config = dict(
    n_layer=10,
    d_model=96,
    n_head=2,
    n_kv_head=2,
    head_dim=64,
    d_mlp=512,
    vocab_size=1024,
    activation='gelu',
    norm='rmsnorm',
    norm_place='peri',
    norm_eps=1e-06,
    positions='rope',
    rope_base=10000.0,
    rope_fraction=1.0,
    qk_norm=False,
    attn_scale=0.125,
    bias='none',
    tie_embeddings=True,
    parallel_block=False,
    extras=['capped logits'],
    init='normal',
    init_std_qkv=0.0526,
    init_std_o=0.0118,
    init_std_up=0.0526,
    init_std_down=0.0118,
    optimizer='adamw',
    lr=0.00461,
    beta1=0.9,
    beta2=0.99,
    weight_decay=0.0,
    lr_head=0.0193,
    grad_clip=1.0,
    warmup_steps=320,
    schedule='wsd',
    decay_fraction=0.845,
    decay_shape='linear',
    final_lr_fraction=0.05,
    batch_tokens=32768,
    seq_len=1024,
    doc_mask=False,
    train_tokens=114700000,
    steps=3501,
    dataset='wikipedia_en',
)
Each number is 500 + 40 x the weight over its row's rms, rounded and kept within 0 to 999. Layers, rows and columns count from 0. Numbers have three digits each. The size before them is the row's rms in percent of the matrix's.

# up: layer 6 MLP up, 512x96, rms 0.17, rows 150-218, columns 0-95
# down: layer 6 MLP down (transposed), 512x96, rms 0.145, rows 150-218, columns 0-95
up150 098:507591507504527418435517471575477540492488496603501544525452528494532512544485505477498471448474529565550584500515514473485530485510555534460499519524547573494472492518446441477496438565478538538447428513577552496580483459543506534492491511478561541556477489495490579545478498480473504532
down150 098:475491440515452520499478463539613483428478464466494501483462390505538468566495485477442536471537399488525463487436511486516524517488438388519516494537530453508512429536457526459488532503488437471487509449476546555501451500474561449511562527496482507514454546509516477453448468478497479462
up151 116:519474546458488537540499475430540437462534518442533515501562497508567554470589472530433461506467561536548522516476509438584478460534494424423480482527434559524486485491459524520455513547495489542512530511530515459452482488545559482485476556501514464521512476502487484566501595526470588457
down151 103:597485466497472488546578521555508484520550496508445491558490504508491464507530532521544523443440500488447529546534414481514574503522504458429483512460537446485578393454535511592474433542481502453489540485480479548461539524469430540512516468500508491451531452488546467538510556491475529472
up152 099:507492548459477453597482535531489476510482530483580369552457495482509514519486510493436470526538466522580507555474517493463452511467568489571528504473560510520504511492539549466436411497513522465539529467506461466530542577527414479489513495498509550443527448497461536569492454530494526478
down152 098:495536520466449501455515535484528527467472475490560503485543516427468465573541437471464556459448485497433448442511541538533499469538557590556476584512455419453563501506465448562517475462525515508541492524535486565516488484558502499556503529502477531497561494409577538490472483492484455503
up153 105:493500477535565538588489544508425463500459413498545498462488458530511523573457579483422526513496480514518504482482510422551529455509500505469397509514470527479469471574433544449471496535510507451472461499460493465523422473553517507519472573470512557551483525516508544582463470525487509542
down153 101:503466534529477433448511518560531537536564542529489516478483558503529449549504442491496492517519446460505500481586563591496562480460454506568453479512466445528501492584565510479507500545500476506505580533510482511481459424516545414519547479459428471519565520455506578524482481471506450476
up154 095:489505512497490526546456484471477483501516485561489514509470462580569528542497521476462525477528557449494529495549512460528555457471449459521513572385579583535493525473485517530463508478523494400511550501473530533475484507590444518530493478555519547469436474501545439489492559493424547554
down154 100:478462507490536445469521510525512521535518538448440529445531549478484532421468513465521543515541507463503479516482607473492451470405529508514535525549415558519492564514494491414472449477517519537432429561530517455530574467461488525454518561478513469542521554480450540515446514449516513544
up155 108:522514487472515564524474410515520434501484501523485595541520508555497529497596477497506486452493494526515503540574503490430495492437542528489451454500493540480478514423466556468410538512442473460502431493497522391469447470465495526466490518520491518524475497513510402560430538539466521528
down155 099:517557527500528522527529493494468484510518482442424434526504422470545620546448479458514522528534491534554495461534470484412539500479502491531461521472501556535462465420513547511455594445468459518485474508452538496487415461461549516473532493528537539461450517485426454566509532478495526471
up156 097:469447541397417478519474434470478416452519505522530504479460519569571480542512518557474499464498517525499509595550485478500483485489525594519512486538561509561586493447545486494478501540442442489486480538513524430563464498486479481539507490534450476533467486452570464520489554520503444498
down156 106:460520501530533494502608497523433535500478474493460506542550409501527522440473491523492578558510544418542478504507458495465434472483501397519501423459509477472444475432432483539439519514509514476530496465522477536527455569513500486437561543529458489505460438510540508451525436484512463516
up157 104:511444558500555555539478471428495519450484474507468483505548491535550576453462590451503528497532519550449509575462537451485508506450513479568459537445390530527566551472506469531485480528479515439490500547439500462490517538541484550440500519445512524462512424503529511489452514516436466544
down157 108:534474443441444506512440524600488502497451496488494495481513475533430561442424450543587479477536501476574478522464571417522435485462503467437484489467475508478503468480491484423471530510499475494459510588583482482528535480489475486478459579471477458511465531507525484494494406473491503529
up158 098:388527517538511545542498470482510471567444466498462547449496512431526549499524544517518590520448461495557469537550491498487530445507491467480534544515476526549510509417531479551482481480433538467482541585535479491509466536528490496484546533413405519546480471505458485521487504538543568427
down158 098:515524483560456503543432596542502528510534502587492531511484515466483522507474403525531527518452578495475477580510503500535517460580454483519552522484461435495545426466553468441406436535510438507513571430508495495546495477512509518553514471506500465507492473515532493523546500493526590495
up159 110:409465510590563453591471467523454442492460469477530465485512485461499450536506525470429501516572533465530476513485531416556481453455503488543444604444452493528491477528545531455470505491444547515468503489464495493535469479500432493537414509441553473466491446488461533485475504486487527468
down159 113:489496494471437548500562492439489562526497497528488539490497533502502501521519516527475532491491500414427559487538461569480488529512479488578549498511390456454531490493459498436542488492493562427411471449503453516556487583504503559463483518566482550480476454463444537483577454520520474450
up160 103:419498531421495464596466503471513484469461528497496508480478456520430487523482448519410502473558505459509486518519544526567465544522465495509499472481492478505514516484572475461543468495493514534498435616521541459511481561546411544531488508549441457483493486517469502523497508603591547519
down160 101:519553497501513536447581470514544532481515471508495577537522485502570566524489436491552468496478477467495510485570435493416536465471637502532551526506423466507537465512495494496489544479514521490445474474507484434482454452506556452502490469562499489558528503482517465448583534498406517507
up161 088:475556531528588486491513501498471504442490543584462573536528469506460555532496570520527509409491546545546529460496506466441481519452432465453536462477475508467532485493432493553489475504527438548511483481526487466524459486510485490381438514534501540502575448470423460482434498500507474455
down161 081:483464477561514499487553497504489452509477455481500453524499531518491491558531508493558501523496440486468444551458429525543505523537540473586576451457568416504493516540558502452494629447502453393582507481535534520508499490536494487563541512546484467491458469538490488472528535487438478488
up162 107:530539462521506442535544463517476479475539477529515541499511530459536530486430493499520475496568399571575522523487504504378510563468524435547517508543478483445555531496551517530547456510525518459563536491470507467565449492580496534467518477519571476579480450491449483532445535479458492503
down162 100:563454520524498542487548489449504535420415529490485464540553505464490486558515451452489506531556491527495426518453430516497525456533470526518556458512578512529586473494445435444476547498507492539473436466528443531454483432488490519566486490433510521468543545496534519514536555410504456494
up163 104:545530527495475536579485530404464453528508465469479478514551528516478513455522477531438473474513461493540545526542487511461484569493566537482465525462544555510501598488519523522537454526473513449506540493536468514535494535460499533453492487453490525555579433619388515513474500473517472563
down163 101:443429413489478501487531470565482471491462525534544476512548534464571427573545492545528544591560461556493495517504520445507470463453471488522506469492488464529523445454472534449498489522433520450497481554537480537491492518551451466491425455461408520468473576528486544525542512482458475459
up164 097:456509495503556571488528573518534476490481396527536530562546513544511430525463506536486528464476467461471450525467524550544483434446540474520497562475519511527437521489513460497530501602494503435536541489488420512478422470525535556502511532427556499425447495483485480442459490533456530477
down164 092:531451487459458469514485419480500553497470573503570495526478480520567493525563491504450380533519537483502558531484457501493479454557482450528492422546516513504529506529593516519442555491513575545486491462506599521487552454419485466528541448513456541544532540503482501562491502502497524494
up165 097:508470454470535512557460452509475477519442427528499503544462482488372566571540429450491466446521534500565448544505509487499506486455476502528456562469590450454537444463475508487505506509468549478447473478472491428493495452472508534530483530488458421475507496541497439552454548506530546536
down165 102:555556516441441483430490457496484446489485490396526561462505477466480514536488498504579385522484482520468489463503469452486507432496493452498552480450495529565491506503461507493518442543429524440489543442510521530454440501448552576523475456467547520497507440471498458496482585489447476499
up166 104:528539541495559491527450584457489501466507526505524550481540513546539482533524531494453551535552425566548482490512460526484533441432533507461518473479457550490480438453507425489523466478530468450526462542560524412522479476548517473516514576407494554552457535455458432509459451513495531461
down166 105:489482494544505559526563460506526466549460442479503471513488454536448523508472456540554486521500531545529530568481481480502592488544522513497538548542492495483537468470513485502504594513540546491640564478428428503475530483430516478517498514587519496473538461522547493459525534524535401499
up167 108:507477467501512451532428532434488427502494540500569587520548516474557604468495508530471505535518409514496532544511539492451493422499538445535515554485483453548471546450530420446508471486526508509448498500476545408439487513558533488485508508458481508494466491534573506514476586502518495457
down167 108:494518517501559518498527536489494571476552489594511434508509569522500511520525558519503493486570504539465542455466451519540471518450479521467491487502523487565455621498531463503533393487469409490542497590486535451554482486464528499522469472478579526498465504510552451473535481491446542440
up168 103:484502440496489526533481477496503489478514511565514460517580500478547463449564499475529544479515530577549555513561495443499451466430492463601539492473404504480459583472541429480521433526505524449487447488517513515541448512532439481492488547531442480436571491463510511558526520551488547468
down168 106:506535449495557470485522472505513505472471457522473536489463489502550502448550446439577511471472561518451537472484571484476457523469480433431486461536429565501491531532465512460503539530510480536508522440469484469533570548531482438489528481550562462528527512534589550547529482522545617555
up169 103:526548503530495522466586528472470488458499491531513541463489600492460484487569469434463515491533515471493453544568575501509477477509458488504478574455425484516435418512443459446487455507583536452535432496465441521462486504513432513456463515477524543477602455490486488522539499492509450512
down169 105:564517441501563552577426476529409541512513465459552477490449490498398480511495568520487421430504526495462521539499480526523481479539558467487499503507513511435442557478478509491516537477441383519533480515487548476509462450499527529555511515546477492551508477505528531473456483429439534469
up170 094:423489505510408478598503506485512502487441447531435472464494461501467624527493473535482521500461434507474433577494567524504563557500495450536431532528527489444494476531513485485546476490438430540488476552472448464513496502469468515471472569480513545537448506533493519570498502459533472487
down170 089:559530523482565427519436513509487469500619478527531511506458565461474519481471439500548500484514481440524503475547494479452516538516419470457597499511576516503501515461477516509497498520562496515521574534495530605499493512502459485469574514543500429492558526520520459521391536518504522498
up171 100:507540544536506479520447507517484499503434547570468525481541548535561472476486480459484524545479539489492475517491561453445568519472496456480435455460547591573550467518498482500488484561502466430498473535456572472471521457462517508564406469522470541501532451462435511542465582531468567490
down171 096:464591518522509508471506450534466456503548505495510502477486452479510531473488467500514442483515506465494573453473495409495478432498468484514524535471438516498536483510543491474505561366568464596487558510522481564414479485526573496442487475468468485521409536536451554492463489515462493523
up172 100:573536512551567435477523498524542474464438553533432545506547498466435539525517476482387510487493463577546515583476567510516470530488494559477454501508460518461532532493449538529387510531509502514517467538549504511496508456524438507542508572508532534478488482482492482436457500551429509467
down172 100:468429513502489540468529505479578493445546493428471505450508485460583559544497522503547537475487527504512463464534551549419460445414459381444439504480575477504471532506513480519524533434452492476441523493465567512492538513519496534493468547499560552468548490493506456520518478487508518427
up173 104:523505445475551422468508539489469479482420520531532465448505543493460534489520563524477525526496574488513556536505505501529537476486508538424439562530443457570506526529528455538514424490573599474504474487484539430444501475559512505488491522439501487532480506536463434526394516545489473547
down173 106:573456473453495569411543508531447525480552462544474493431491522503477503456494501448511400535483516469514532485441512520522550479506497500493413526514471501514484543576523469442543378469516542487488506517444526467436549466514515535518539507469555481525495492491521490513450545466511409576
up174 118:388545452484504447526482466497496522453487510517621529542545553515509572495571516505518527505463510494580500464545571485507532414481436460556498543436441443581536482484466486410502480510552538565469517496531483492453501511507491458470482555482526513529485485461486534518501541543498518499
down174 119:545487540499495472501476476520507467530516467504458478453515414516475527539491480518483504531462532552441479464435547450509473481478484432437411494508536463438489448549524556532439512538492476519526457530548454432616543553486498579494473501527554432486517483435479510480440539489410496530
up175 108:479466521460503428499367459452412456500488488538540519465490474501537526565506432538451519499509523529516497533507499463459498552468469487485495480535515547565546495486508493430557526496486582521524511519544431491544479440501418590455461513488533476525442453544476477532461491525441558468
down175 108:473435538488541464545436501520412488453456479507526576445529515481444483483476484486505489514471450544518446490528576515531481491484520494516492523460510468473549582512407526426504594430518558511568456510535489485498539505515489587484477496502469447528430591467451476515514522510513564514
up176 091:442490497505511430536425535482530434534494566460511518491523548461481484560483490519449568492498529455507510581570519525503536503509506502502534589482425558518475527474565510512462482515516548540554488477460531495471510516553449468478461529513533470555478466548416512546478587518579562573
down176 100:575462500524473532453512449530526489541560526473556483551451475579513449511452474468437491505508478483460483497508494528508477466473557470494577500488532535543521523550476411398452470436462471481457421574573451451529507520516432481494528476482490492482447510443533538456531463495468494572
up177 104:449480547546510553536508513440483392493555472481544467541552500515427482518489458536364592461490470518579480547557512481554491426521507503489456482450518451521534534538510488463503498540524506482490538513540533523456456506491485533463487597481538490491506501589503459456514515532470503473
down177 113:502478528529479405538448442447489557472487502493478484548438558552447467509566451527531522500525457535487504589542479499474544448413500475552422474505502505536495551482440571486527552543457567499532525516510513515511512452515489503494498501399563524475410451470472445517485481469516544483
up178 093:523537501493570488486480483513530454480527504530507550514535522511461458508503432508482543488488492530618559538581516511482520476569483542455481485476498494490438456535449465548540469600592445485520475486525549502554462449500484507498417454535542532539472401468468522503468468503496495594
down178 090:487457481484493500454503442446545451429455463454460502509498499533516511464508515562502522507520523502439453459403534517544440530475548381603585512478471493496476518508475547444550553439470465514495537523456455504513476473592518520505515570515436515502457481489514531439511490554527494479
up179 093:451403488476487492532440537594549455491439550543496531578553541518467576492514509519520563461496478492508399512446458529533523455482569505513535515438473524510509503472464505476500491505478470493530502483502567468538448475575492548540495526440523514466449482513494533553463540505440582564
down179 091:557571467533546507522502430373424478494559485500484500469477480539548433573511484500473441455487453550502560469508492487474495533465415492418493530525490502503485469517509509529526576452497503473493563431456459563448535518457525488461502512539421483490487519467511524480462425486516443499
up180 097:485506494504453498575483453452481480495497462514526503472558460533555499507450504549459502490532405479484488512575477473421633515479478489523460543477472555586536506500543531512484454518409457443491525512487500530505429495485508503475468432511543461489492547461514514478466506442386539470
down180 097:481524550466523495473485523541611596510527533499500416436568496529513471450444445501476536596455558457459513540569520439477435526494492514489572481539526498469537487489533439464474517534505457560476550544491472502594483458476485436506533495518515542525510459490499472565502521472474482499
up181 105:492503581574458446515461468529387504536523467485524481438541502546497546526505507418482586503579498520528519476536522522492543493482410520515436512528467536472462499496525536469514457558477496425543463528554414532503453481483529503518446507497429486501534394535510477533477532481495477514
down181 107:477523480522500472450444507529472570488506537524536448472521581437508467425481493552527527548462550496450441502441599558523507528535540480505524468561532458529500488496456541477470499480507526520414509465471485503535523499471503473517527480572538528518424540503611473531503452535534428418
up182 104:496495540594455460521480454541488521495521549579494570442525498581491508514567472510409485491529499542501446495507497462500488426506438515475379483483516513488517536454458510468510456539444512469512443532548492432498498518538507508541508554439466521523510516414478444565471494490498562561
down182 112:533546465530503521521472496551502562514487612502476465493555495524454538405461512482522437565488536481467491521464537451430550500465519505451415513525422551498475515553521518496515533499562590514447499457569538532486529423451508505433511444553462446556464487477528505500513472518514487487
up183 096:413478576485498516554520432509504472514397444512521564413494495590530479531540440521493553526496488539541538527513542473477395536446525507559496467543525554541552513453482467473513453501490542509500439509521597451518484567522499539469486453475531486468488483489453473535497459508516522474
down183 099:495482479564529564512494532553485474464519494469569552411505513511525518399552484522506593515525518541451532528442468486471493516520550558447496516495476484476501568562495439551483558468544552535387505455482479446542493538477564539486481503471533529549453514571443519497471510522498525460
up184 107:483518568557512544525517513519553572463512443578445579488533478575579528526496518531512531454531534549553482561574520464543501546486535511441515530514482502439518529433504521539445440478566561500450456499516533542550476542495441507492469503472508475544481449500530499536504557541463489578
down184 101:493501454534562473555510507531483519514564460461536470549472530554479563455437434504562549499452547507440543463541546535431525508568461515509538462554433486565512451462510475535551559517583501520521464548482564598476474483447525488510546470466486436505476519517513534484466460462523534491
up185 099:479496555533507481516469379460493556475497469551474505448568499533520443461566438548518548521475441510462491539537555475496562479470490483496504487483496502570483520408482543502560478514521441416473479487530522479507515533510576557437497507471584475486470511426507516520454546476504453427
down185 100:406504485507510451529498537486401422576480509502545521522517478495548540502462462494394494526459500501530531483482415475521490536508473480499498536544438509505481526512507497579445560518500532526504526533464507492513518466418499429506566517501476501563437501570462472499543525508435596558
up186 103:524516439559466462547459487517479483445469481550487448519583499487477551525561488532537541512549479573589570526581546414470476564413500481496490504466472543559506475476505557518457515462508543468488508504469523469408535531481483478439519536443532449523511529544447486497525434526489499503
down186 098:554485478477531525474531477509512439444493360474547528472482496590547462519462523406482518506510532501470540437492500544525470473566523526479563478468525530489465590526552559589515507571455578556478487517481481507503524460545440505559525500491485476454512452490521558513521485479490509519
up187 100:463532501486484525492549427512490518451453532507536596485524563465528567523510495448468431492526477509521513483512555514470490457469593505557450584441429471534547550503494498437502491506488524494476381485479497450512482442497457542484512554535455419500518490532429545490472529541539545483
down187 092:602431510549484433510553454494471424561558474495402501495438495509572457472532530531561475553465508499479521551460537499490554546511480489485502477506484549508526499528515492449589523484500469535495461531540472509526517551558525577551501513523572554510480443500481472472530562539495425487
up188 099:554595504533553412461491531481494433472458422500502514495519483492461529542487495529453512511573521578529529502514489486506551457537502447481535535482541477561459538512589461532533518522514481460514513472481475456520400536568540518386505522457470519448477506514510532525438489548547470454
down188 094:471412585504483574502487481498507576533518548499491492508542513536522498471514489499507538506469496486534501523468364480492470573446547517565537488497522502498467497496445477587507495582527482462516508519463506489488513482367465532604569506488513464519477496502545504466460549503471564505
up189 079:532517500501572535513561498509536514485460504547517547520597417604505512516492511502443463457551531461537479492446469478517495510479487512459590552453476484468434500460462488529500467549523440535458498468474526509471458482400535502479470548488435552480538482466470531588457524529491527419
down189 078:524452460566468494496409508536472543530505495475508438511456579472548495512539467488519522491477470499435515536486430545444430428521490493562454525507540458480509484468502516481504596457413487426501482589483462530507509534579494449560511475505546399447488516487473463490531521500489502532
up190 095:469471502523457442488513492483431479518513532519493471507545536492502498526444431589444502494450467475515538479513550520486442465499502487470552455430507459572561474501557520488529477537521554543510442520470470483553393487567431528474521596460504452514456451489472528430543511510551575500
down190 101:514572482516457500535470514534549496537482440453477468511520494476496506474519474546579563469593537468519418479524482479410534545456556522506502553534433430461499521508444446514502584469507540479467493493538590462471467508452510466504433448511498495517535512511459470589501462495431502551
up191 101:444532520490515502488470459535447465488490465560478467466485464518500526538557494495493579405507532555488501491534534465456489529489420547608573494517419579488448545462538491497506465588526578456476553519457486477498427532586450486480512499455474490489498493476498519529534436495467487499
down191 105:481512507530444511475413494469504464447449514515503519558511481488493452423486503492490508477503515478500508600517546418449465482554522381542436511550496405477564474494416486521573527484511417554506460536481541450468536465472432531517526533530546463504498474528484540503510470490533467485
up192 101:492457487582541491546441500461500513491467559570575523547526491549490500477477505497403522502459514521499517527527516493515568405465482469523482523577480485517485523542490512457529470499496526398526498467476408562492443514460498523527483543493599436508580464481445481476547538539503446482
down192 102:544465498510514525540492542506538462553544507560457468494535508483565541550466510492468476549412465494493466428583455536508489568503457459572530516490529513460490516455551429483510535491479450541556544456484494550472455596477485529408546496420501443512510544545518495484495442473545550487
up193 089:442443532450467498502458500482444547453479451620470528518492504467388523475510448547429478515497464531471464506460542497488500418526484505527540527483525485553602491459470486444485470490500509587469517502536540470558491507508502506467489555501489510409474517445568548525504482464447518449
down193 083:490483460551488522422491504494473418502485483507547466506491470540498537541490473469516487517524513480499538562531500512520474526472556503514507507554483469414438486480453443561539623458508522440453455463470407487408511458498458504478451509480542453594541501544473498501446551583463506507
up194 101:428514491580499549539532512580497513470467523530510497437496461482399522496543521500441488507540453518503543569524509438581452553493468433504533424514515496449430526562443529507478509506515483496480479470582484456519397457506493571494469543499536452511489522480430479547457483518492522474
down194 115:555565514469504512461478441487452475472544438492473545506491512536558489491482469497579517471462513566473536436429531543413493515496523524523480544409517522579607490464468477505457482491521489546444500542447456572421528475553519427500502473527465496469480486551506510463489543565523529515
up195 099:503516451483450492541503505435511448489468499475462518502483474536544491534517532452464465431588524505495524572550504509563572495484494399555507541475466507535455512484584553500516555565574536431486554505505517520488459529455478510502451546450486488523512558599456500431437542495486519521
down195 097:519476477513453490454521512490523484531496540488572546488590475533556514532470489477497566596501519539565425467476423524506445453501487508543556538441546483461485507502547455494547596504463509462488537536552451517544533558486451466557481468574551517519491506521453567426537511517453492485
up196 099:479464493479505461536455437494469511528523541563504471442477524497534523539479478570500537536484471552476543498564494443503480485496518524490473524479464506469523510537493542495536359510578474467504459529451455466554385534568563492459542552535446469497514438473526506539480407554515492476
down196 102:536532499481470458476523559524510477506481493496457561487479555468537540514499465491501483440466542492534505470514478536453521501456624458546501498486593457476538529508535412463435506407497515543451505516538447506536518540432483372494516427537520462508552497448476425496478499481504517481
up197 102:476501463514537492498442469449420422516451455481535487523508446506563594554535507522391472522556499562540515516459488441566506497498494477465513443514489527500485511556486580464474508556535484470504543416475514451462454540541485501457488480497494500464489455532452451432467510533502598497
down197 099:505446507511504529503523515509574508514509483499534517486464460510459359475510475542482530526546519570517526460480482521552579463477553470531445480435536490517459561509545491493566517529553554452476522505527469505558451507505520456572577568436518577508545540531514561481511517450541465549
up198 098:512490459568505546495502534486504503545502452506481508436519514533507476499600450490449486428461574455618555532507506462549528516477414557481494551513523524555485448464516567463482462507524554494494480487520516503465495536475492544512445543458598473470541539585474506460531544530476486438
down198 093:492482488481521432558519537485435528478528445508492577497508491517518438537452516457505554476499409487398514510470500474488455526524510542448515454567467500487474538476461428500524432488460437520473488492442571456480539536536499457483501393515511517425484469470524491471515462550474598542
up199 100:471484417524528457523462524528545508421488455537524517456519449551508536506504513547483461489522427555540490481480492466491576561496569556542472513479493528502506529504530547492423352556512544543499422526491527446565459398504511503527513464517452501495468535515449505535511497496539514514
down199 099:502510489520516460518509527531503512511534576516556425540459504469458520536511466480547412447524521477452555480510523544479571539503539450565516538525546437458483446517453471484501538469556502502499600499494520465557473473546441469504467478543492471608498521496557459508412575439479468485
up200 108:585518542458589427530472561497424451402470475482463471543525471505524474512452489516462525487502551531517478561505547509531459515477527429526411495471476552472537505485464576526478456546485509510458490474487536453517449531531461521524496561503468491480573440556470471409504494451539511486
down200 107:491538519445507526540526501500464524462568409490499507546470477528446484555425457438567503542459522455528476503414536498466430524540474505509476444492498454446517465504430430516455483380516478513521448506475506540500492452431520456469506435563481472513522485455500437472501420497476514501
up201 097:539557474511561468486524560491467464516525475498487474541508512550437529564505465506489488437526552551491441573467510502480503507531511427534472571426479535536498492448562427521508507536512505513502498526512429456431413442426515537520462490478464570601527429496552509497504513501481548460
down201 099:511542522482500524499490507428586551435437553479508510480629475459522527504547483467491496477497461480554447495519428524476458512489553509462553454528553455489541532489413516504513496459484456543558478470520529443540502468502490486443451534507569433458468540440481430499495511497445427533
up202 100:486526475461498426598525516490485461502486558539510591485557560549447507563484476473416522469472508534511564527475504488485497525532531502487480494481534509492530469508491570500505516531450486487563503575477426461487473502511528466494511585390570454506540478546476498519504578513551441570
down202 115:480517543549405540425459483534510462471487531521473386540477484521537498459488558569553462520534472501522530592455514488401516479497467487522502494484474501481521500547467455504447515539460501447460504431459511530530524503453418527469468476575442509547481517474499497457537482477512549410
up203 093:516496506497504520505443503446500461482499474501511482500485496526449451589547505469455441435543540406484424460466515522474544555473499452484569564462537500564497483475499519432508492527553472513482524469551388524423468529546471522516404506445524490563533507579522517476508492567518513493
down203 093:557465508511521535465548470485443516443451532581538456470516500475559566546477449481524472542505495513555508538522494495450509462474550556494407433514467478537483461466523569544511514446488566493431416459467577507539496507474496495504542430497493490410459509407523482529517470480512553492
up204 089:503525450487471491509498557467585493537525510525471524482521521524519534522442526566509561449455474507521498598566467415494480502453470489463505517429534474519469466451542513481488516558517479397552454504515450552471441503517529543490497541525480503512505427524455405603496559552502485510
down204 092:515499457532489511499528454534463526480437435516536526544545437513573476487451525425475445512546465465501492462565460556508543482533466479523524499519451532464611546486485526512506482498515498579496489519577593518488563493460518475510448417483478450586484506501506572463476412481500511497
up205 109:470504502524544471577506448485484497494522485514508548434577507505489515446593511553478501403521529521457514548490533428420542506485532488528558555461570450491516526522448436526569484528481485476477483478569510593473542458531518500550530531484536497469482503472490503520400473526425485541
down205 116:516520443527520536423477506476562439482439487521502500531470466562549526533475443473497556546511486528544494450469525525514444577561510477459458550475467523501486464438547478471511552549490450511555494532432454406515479488501471473524546552497560510523502555495489561475605476531591521481
up206 105:453474508469527488499454469448554419466490484538514491519546460479560529459544461497525570487492523527499506507499564496573495440470533391547501556501564519559543520454485569454463515493438593485479545519502472523524483554527469511463466552474425516504582522516476440462538496470515523423
down206 103:484506435507425502465499567528533474517528474535472450474548528435498494538467541526523422484548493543479424534527497578519449484480509512455483468491514464472497452499514526525509472593479566472451470467544549534518537493438581524551440470405522563445481409475532532513484517520534548503
up207 108:421493479502529430459387492406493468505457505470512543527471508527486497524440482496487465503531454488561503515501544494507524553511519496488402529504502514534488606520501541530489381476582508523484541495474558501455476449516455496474478494484502530593550466540517449427513514530450481497
down207 118:487551450421501558548491478491486489536577500558457441517530540496499466595486456459508503520505453507504521489537518438463429559552468455545432501491520494508453522520532432465510476497528509579519540466409449437493464540590528464554448474526532529525525472522483566503478483483452548484
up208 097:436515498482541440494494431428505457442488541494520467451501505573545476468526453457473462495518435470548492599496549494497482458516445468448481549463404542553557474558491573417531547517464520513435513476528470504424491514551526499441475492516545495478494471508566447490516539491510481463
down208 100:460484488528475426526509472492517508529515557497439514484454482367524468518533458527523540550508478553485574489510401507489481522519492522471474449516591473457477512480476463534481553444552505465491597526514482489559479521464508498575474458424443489506530444515412521433501472474476506482
up209 095:457445469529402485560441490474473485473517425540486478513534501557553560460473463518510494469429442456483529523474564501461507455508552417509470531513588422510479506465529470514487507589545496491473447445508511525460457449456477537531416520551461496474472433499471497520534469560497491476
down209 101:491543533538590484477518537500534521543502483420538474539410470507525505487491505522556522526557497524527506445564536483502410462531536557530441454486439625524470584516492479506471539430520545489519564539494496429476473489514466454542520504448513493500512528485549508490476504441487541576
up210 091:464480502511485474519508452465526455444450505466463508510447442417498510471470467487466533443534522525635496477541504564567451494455472463531527493574514535527528501522520541523547489510586518506514503503542471514438526508577449496424502583476480457501536479460426501490410521477498495557
down210 085:476536455462526552523458532504414472548491534573515474522551527552497411583468508464502495533421442538411534478440514507470502432524529495479453535494457445516503438527472484488513430543511541530485525488524500497513456529425537495504518510464496573484540523433509527462539494553465520403
up211 101:444614544478589459518452426442468426463488492452535502464545487513483517549482515493473457519531553504495501507561523463526420480505515528516526483537526510511470528466520568489510488534503546595491503473450445457462515536507500537502467516510519465607452502552422518507433489509431546481
down211 099:546418533464472493466496499515514480482516486557566497463493534490512500481487468490501560562508495462488533478467433517481609526542495453504520525479462475500452466502496589490611516489554448566486454458543569493519491497443517517499495607525456444502443459433558559507570472499516530497
up212 103:516484566578449529579503461542443483449493465475566526471521546525484543588497535432546524517524458489510465509499508494477477448474503503496511555491506498532545554494492541502488500517492539490420585497612446536530419494516449527465490524547511474557604534471516474444493496525500530563
down212 104:523439492449466516520484510471489535499521508528605563502558540548546503467545480419510537574437442392510490490467465485484519480533525507488493520543472539537518461568442564426520545489515547467465534472508555490487514495492475485448475530514463457541592521508534486483465490463602457522
up213 106:456465486507471448541459432438471494498450467566541575541486528494518505434531477506503470448534535519528486596512509466499554446536536448501491511461547502549507522383531541419486519472512502580453512497473470483491471449521541562492531500446463445497489468464516432447486535575533456469
down213 106:508478500502549530425451464463548530509466473501441375544435520529532482465530514538539456566515546549524466517488597504478526538502527509496533521480405530522544465520466497466518567479507493402515541511505485523498472511433501517469490493540484499542419494451449488540470479453548479406
up214 094:415463529502514478576478493494549487510474555465443494422520523513388467485508483564434577478490550545533448513497485510492564488488443446494472527523559498516521550518512477514545440466399526440467513501527500595513444486524491508528508545473447515521537530470519457556517544496427473513
down214 098:495515549494488537503464529532510584516536507559510564534530524531509481581501474481495480563561439533454527506513538459533434471572492444525515479514504421557471520518554555549510508470499501478486462439548406542416543489545508516442485455522520493472514531545425547438493471477470439437
up215 102:524509495536514503539539519474501508530486457500432550477499495482510642530513500574452473510451511504481528566572506545533571519463426506484496471540487546539521488438481385480481458508515461468491482553495463480495433526496482511475404499499510560468591471448444477441474476502458499474
down215 103:527476529501504499543518544522545501467505505550526548484524504460443608440483482503555514509522526565453430518450442481411490527509520549485595480523518480421485513513551523470473495490497472463424500554566534494504570486498518521492496458565509483480508542522463540493471355495461520544
up216 086:495511502517504552516524494447475475429490466418536597502524627515486517521540516520499587571520450512519478487524471441474559509523599473458464443527495503513445543526547464410477471495454483506536480436520512508406498478510506479507507517491548477585543488520444498530500509481508478456
down216 088:497557506471502497595517434498494526568541499540466529542503476523563468525463526523542500497509501454459499608506535516442418492535420458515498512447501522552507434505470517592492410594501511514465472505542479504527540473478466483533519485532499494428543548484582478583480482491482474480
up217 107:436498599486488462512495484464534479445549482495547551533516542529508540508584524482500526484502508501508505515453542505541474517505505368513437464495562503494527419494481420515439514495523495539504493421539480506472512522586440503519456595467533471474536441488501521520469533586470492442
down217 104:562479517489539505515512469506489523548538506489496463499553515499513505522478534489419438525449489531414426472522511619544484512507515542468440419464449503521534409529518544495508540568484523436547500488534515527467517512485538615460489498540587539551481463472459515451477531484461542509
up218 097:466520576522434465599453505472474503423477553559476541481528471485529516521443561454458488476566456525582520520464511473512565513520508458517512530413565528510417460514472447495538481520527543489470518551560430513452522509591431536483499465483525546543495474462491492514489514536510459505
down218 107:470484449496525428513462482454498506500437488414501468481520510528449471457467503497487524522538431536548487454530475506539540503465508502561475496515440547556519511560565570533457462429507450538489517580467493439444563491539507424448440540484483549519538496452568497462506465450587475531